Each number is 128 + 24 x the weight over its row's rms, rounded and kept within 0 to 255. Layers, rows and columns count from 0. Numbers have three digits each. The size before them is the row's rms in percent of the matrix's.

# down: layer 7 MLP down (transposed), 384x192, rms 0.2, rows 355-383, columns 128-191
# gate: layer 7 MLP gate, 384x192, rms 0.226, rows 356-383, columns 128-191
# up: layer 7 MLP up, 384x192, rms 0.214, rows 356-383, columns 128-191
down355 078:130161150153083128139110141115131126103136128097132144121122150127121107119153126142120153143175131102137139125123116093085105106078163148106136113156116185141148133140163125129144145145100134
gate356 099:116128138104130102105152127130132122113162165142162157129140120142103162161134156134087137170187115156151137111181155154138110138119123127150125156117142146126108130114121102167140120118109127
up356 106:133100153123127105138119128111135136112207113146115140167100121130087147129159122109163150087082150109115122147110159123126126108147168125176123125092132150154096160193131148153129101121148121
down356 108:144136121155157148131092143118131167156100114117141110097122132096145138153164107089129080089167107118162142120102147127156145123117110136107125154151135143121141096090160171079088116111108144
gate357 098:136112111133111129107104119146146115086151105173131151113118112116121134160110149145130121133139107118107195124076131156174121165144184148130156112115123161114117150156113106159135106149147139
up357 097:109168149120133107110121157109151101116147109073163120125118148111096163124105120111119101128143135136091103112131164122126119146086095110184141121150141111162136109145186132094126151075169078
down357 097:101120111138126130131104121135126148146152103114127094175077111142138126166164141123104082093142110126121151118145123105115137139117150145104061156114136067120104127111098137121117130107139151
gate358 117:109119121140144133118110077135078137130117138168099133097111082125165169140089139161124113099148142141089121130148135113133111122116125137156119129110127114113129123151092092149094098126158129
up358 114:162097105114180128178148119118172129099101137134121136144149154135136162133115131130185135126149137178124150145094101112099116112114118166089117106143154092117131156141126111151155122129149138
down358 116:178126123074138140137148133087125117132143151120123163123157155135149166139087127086160108135083101138105142132119097159117147094130129158103147112115137135098112124118132090137099138146142143
gate359 094:106103103132131128098097168159131168126145119131158101130089145132101131118114141176124134139171149105147148161127085126121159131147169135133151129124107103090118140095073134121131131131134147
up359 096:161118114161161130153134125104130103103141116113107171120099138157128122142108164127133123111130052103160148116147179143134098167146092164137160152155145172168100124147100109086109127117128129
down359 100:086106141150112134131158175165134132163118118122097105158124097097157115124115103124110143110125133145076117118115120112139143095147156122110135103133117094082156083112116127155154143099169113
gate360 108:108142165100138132144128112126124149096147086122118110139148148155118154130143139111120126123102096114152083120097164123106146100091104181125104122128140150144114115112119099102110134133118167
up360 100:134158113147110104127125164141123114144152102141140172133123111100089100151180159117127131118114096095123091136107109114124114090114100132150083170144160134144137156112093168107102129122174168
down360 105:067153155121106142138142120162107159091148151157140127103144132156084122150105159132097144128167112084132101157098140101147144128127104130134137151156147104122167112105119114106140121110171163
gate361 116:104145133136116114094138173153092106141119106145136077104184143173146168132157076136162101123157114162060155104115088153101100128103184129129111150129164136142152145129097137150128145129077143
up361 120:130137105156133107140132162093155130142151129122157147122125121133153104117139162114095117151124148097127124109110113134085119111106105141126099088107100136119145160096131134157129164188123111
down361 106:102111151066176121136150099108121138180156109127143140119147130133124146087133095096099102137128128128131122124116165148142133128121164101128129140136130103081094132143134137138135121108120090
gate362 108:093097123149111110126140132114069158123127141111141143121128136115132173147124105167120114118138131184192125129089076119144128127093097119114131131138147135102161109075122150107123123100065116
up362 105:108126116127134145112121122103129166130109138153134159125104103128127072107142126145122175131131126112123123160128138123120115133139106099131074163131117142138039151158131144170142112169112173
down362 104:130132112152172141101161144095126106106146139088106118138151110116152084161129116140128139165122138127106130168112120124104133128141133142139092130101128116114136107184114128151116087064121181
gate363 101:130141159128142142077139146136110127156113094110171126145141104136093161106126089094162145092123121151101133141128099112126165151128121157134173104089096149115085101160104114111138100111083157
up363 098:121141150110116123121136135157162113105156150142152102118133151106152105142105124186116129127117120117122084111131093126166121087139171155096141133180126142127118122135110167092167159099133126
down363 097:123176132106144125129117155107133094156110104105115090098108122119134159115139132157155164113119155098115119117171149138108162150132125157137101121149077159102106149119158136078148122140099125
gate364 112:162138126182140154088152104140119136144118104134155161136158129145115119105153127164108115092134116152128116107098106099124102135157121148109106119195079145114142136135121095173158147095128109
up364 113:143123092129149065085102162172159125151112128115094135139122182090096102152141119127132109117111088101110132145103164102131145104092147096149111158172132156113116137121096141117142099127142120
down364 106:109099137126148089175134138109128124140134115125136139121170157118142129185128115105150157144081116128123114113127108173143140135122141087148155117141150098132164094050131136132094129130115153
gate365 090:093137122129136183109145137121081150092133122133113143105155152096150116132141086109125093090081107142091063120123126121153140150106137158104137134165131125112114114140128126134089105124146138
up365 095:141115124139165100122122126110142158144132119093120147072125157134116145117132132108113126115110095132153140126121144118095118135178081130158143080143112141078149154159103149137090172140090131
down365 098:112135151108112163158090160112151091100111151131119108159157148112169158134116107144066161131159132156113129090145140127128079124117165137115164151154141171107059090103140112163136117139168144
gate366 094:127110139115152125127141156115133160116099194128122087118106137164153112132104169111102141135112129108132162133099097104143173124133139142133114102101093158151121155139108160152134161116147127
up366 099:122142126112137128106110128156070087149122113111123127116120136132123144161122131174175119169095110129090161112107151130112114090092129118151115122083134099113117119147122129164089095106156132
down366 100:143163138094144129091099134113130144164136027107111131104108176110126176129135181119106105156141101093134137109128123121140128130133158127120086155079184098111159110120093142123065100077116106
gate367 088:160140168127157116138129111097123156129117135167128109191154147125112145131084141121130153146117113128162127133112109146129159139167116107130153143173117132143133131123126129124122111111091114
up367 086:156144152152105138138102102114141133102180160124149123126137179160146133090098139100113128123129135121115166119155100124148108098146161134159164151106161153134126104127116143117143100150085144
down367 095:125175134185115103125142099050175142199144114135137140182159122113102174091118137140111131154118162142163150138105129118105128126102133117123151114163129180159158087131167163124102162142137111
gate368 098:150115169095091106160139104106134140132131167142122127124129113133152100122146153166145122115102119123075120080108092116126136156147160107143139116145114120124113132127121131137138108131131115
up368 098:076100141115090133163151107092125114143090135109137146096089113154087099106111096094112116145129122121096129116144155162100078131109112134089137147093128139160137105145134122135130110114160140
down368 098:097149072099134111111153148141096156104116118096139113135110108117094181175162107109072139119149178110133177093109125098119141147129161148134109113121136070088144132118166102102113096121126150
gate369 103:082151142140115127098149113123110119156160129159100140130114168223126161172145128107113115117132150160132127137091116138149141126132113152195124124092142148107107133130140149121124126164079138
up369 095:127178134131105115114108145101151141112084126097124127111148161120121147114164113108107153133170121111122081114094119056138120118120105139170123114126135120172155114134131141066100128141115103
down369 098:107147128089143103149109123088126142147124124143102109078124071110135159164153115128117102083129167161117145116101124144136135146143099153164141099127129130123123128147135158123146143101116130
gate370 099:127120114109129111135109126100143103105122170129142078126154134134166148095114153105149142113149139137087165142164145127145116136151097119142152107139124128166112152139149132110130147123119124
up370 095:144099155113159149118146106117159140127159141174125138187079166148105149135151160133114144135118136128159103133132142145111110139140164108120134168109113127097155115125095098116083098139114103
down370 098:151123149126134148142137165140103114122098131148134130143131127102104120120141118147119104104174140147162124123128134129074171126134158111126079135148139087123124110143100183098098085137106160
gate371 099:140155137143175123146062147145112122164120118140091141108084132119143121127117147138118131120121135120178137116131153101095125135082109141131131127122131127108125126139147094143136097104140142
up371 107:153096149093162109108099100141105128128151140121145155127112172131114124109085172116156107073157088127111151105139137125141118153122120136102113118132147136125107121120135123111101131174102117
down371 103:092148112080084140125144103109153127137183153104133099157117151117115147115114144112107102110112099100120128174142167123125117111136109154117137093118122110106152119107108144121124101154095124
gate372 092:141119114135104077127155114148126092112104170171124136125117137112124166137145155083136120106148124138187108074156080109131103118141123125147119191129182140109133135151136122157086161141157149
up372 093:110134173140121148096138159129120087152109128139095060120158093142113068117153145140153129140167109140125086165126153181112093131099132115130138152127131116124136103103138146147134108148087145
down372 097:126104109104121142117124111137131106151149151111089132080161080075092160113129117078102121144137080111125119134135134159134100135135131075179092144150137139095133147073201133104125137150100135
gate373 086:101128098113100159127132153092111154147119093134115137136169096113153147120125113144093158132130157111082155161138150106101063128120129117137101140168153134135102105093185167160117176125124138
up373 096:170143174139070126145134151119164141128150140106114138095134165141129137156154143087137123123115128191125160123132119134154130141114116142171170104123145127134129105153167144161157113160187089
down373 107:101124151140112119093122120100168130148133123130140120144141141140113207120171117144134153105104111111115123116127114107128124123120140112129124126113163131174100101145149169173106101132129133
gate374 118:142178166127187130137133135129097140126104159100158141128113088130128153117090114128120074128164097100084170133130130122127148131123168122115101150106133162157154079097115090145138179125142159
up374 104:161143141100171106090138103110120150115095127152128103127128175151145127132128140132091149144117157081129131076143102152128116119136145126179125140119133110107120119121142147151057119142180098
down374 097:072149125072120123174099085152130148102088069144096100137076111088150147168202120126136127116128138138122132131132163089154123140139131136143108125138112124116127143114121140125125098129094108
gate375 085:165141116100084105166108143132111131107184110123116112120128161131101115139153125115094079127130164152109145139140138138150136146147132110141153109171138134118107152116168147131100113168142128
up375 089:142143093177118123163140133139140075173156133159116131116137117136135149116160134063097112100129118152148132137125141138163114142103133129126127159125168127140120134124091128141116106127107137
down375 095:105157149125115076126133130179116107134167122099107109127157136125143120134119141123104137096099144119159196132168188147139110109147117144143133162129152119140130112128146123100177137167132150
gate376 092:138072122130122127101138113157125095182137146107115113094153132130164117162112101083117118129121146178137091108093138123128136089094173139146134132150124125145124137118096148105123106142159142
up376 099:136142120162162121129150133123105125140132071139111175120138093160111122125122053097108117154116123141124127116167114117104121135155110139140150110095117141103151111125161087154126129120098167
down376 098:104116139094142163074114102169116113122134133164129137128146142158128127147130123108122157134173137104093179096153146133123141141172086117141107119138123122124141131120131155122077117140081143
gate377 087:130158134101141100118156108128104111164124081120100129107095078081135121124160115119119139094112151127176137163139126111097103111141126097148168145123164069111087154093153120143136170133120147
up377 091:100138119157112161158127130111103140112107127115131126102091115127176118129110156106116137116139087140104137140118138152133126141160111126150130100091127041134142115118122102144153154145150175
down377 101:144147133133147114127084146160157111089099148132094140184133105172150142093126096130154085124147107127099133145085117137068112098096132135127163161131125137153136102130099117094160150163087132
gate378 097:115122125081089075134119129122104135104133105148123137107156132151092148158113127088118136130117083187159152140134115153093103085149135126118114170115151112104107084107110156105121112129139098
up378 101:142088114106091117113115115112131111080170135139125132103191159139150131139107195110165144154091083154105154158112127150127129096102122101116081120126154143158141102123162099119153104109163170
down378 093:120137122138159124131105144127166126120133160111063141170092152133174118116129134144157121103125169134126123111099143144132156107143154107095111134133095159121121128202118160147135150131145125
gate379 094:169136135124099090119164117093149121085152142098116100182100103107117155157070114135143147111148116127108124106135084129139121116169123134180127117158144086119174138128146140112130096109128129
up379 096:080089108115174137096141134149096107150129121128097154107187109136136117118136092166115101140109127127110097120089177140161144123101109100101121139129142129079164138142106088143130111130134170
down379 103:133133127126117103141119152120083111163143111123119136112062133139129070115148149093123081124124141115124146092130110114152139129136161130142119125123166149112126062103146109119126118114114129
gate380 095:140183158111137133079122114101073123114144145168116128122103082094126141118118140096103158107146134159085120104142154097111118139134149127090173104150119113119137088148163144105108119087113081
up380 092:105150080136114121136162110101133086160153111096133122128091164069135138127136137154118154140132163125114082122110106125131090177122123130153154123132132145110133114137173130143067151123136123
down380 097:172126141159058102120141121160130106124144131112141142158172148142143149150104099152181122096106133132142116134097121151101149106134155111150122129158107086106133122157131118113132096132156131
gate381 104:123124120137130116109135156150175090116170116129156107102171129141109111164146110152126112111114114148136147122162089115139102146135137131135136147163112105138119161104113112133126103095175187
up381 099:119121119108131088094097129102193124141121102118117124118086101128120121140142139095158166134151107138096124145137188115099142169117147133129096164096157125071167117080135110189173133109165140
down381 095:166163148129135143107105104123128112148137120143138159184135144134125153054148144105154142123137080199073166153117122124109088109136112140115115135117111126125107147131157116128125164117094125
gate382 102:121154100118131128131169106139152162165121135107151157138135119097137158145146113166158121138121148123106145114171184106159114122083147156162114105109118122102200100112122103147151146088191123
up382 102:112150119082116132124126100135164108134089131136111123136125149120142138115122121128145099118072123105155144083113075139101123106124121099186139091100137113145126128124135132091091115119136094
down382 101:136102093111163138095180177113115143158135139132139151164100125108141124138124106101143097119118149118147124092139126122154159146107182165147144112116135144095163148161094141162108097107142099
gate383 103:145136125139142166123125138153137105102106113133096125086098111158099160122097124133122106143130135122146143116135097148084131146118104119106161130143162137120136133103089085164087137092121127
up383 097:098122121135131120125094131128131112118105096151130134181131107123125121150141141090095124124149124070118144186139071120158139144143129142087113129104140155097133152139145135120160120127113089
down383 101:100141115117099104117108088152152166156134154124109107177173114104097143132101147124133135103118106113125141147133098107113113112137114127138090091118132128185088083098146120097121150116105120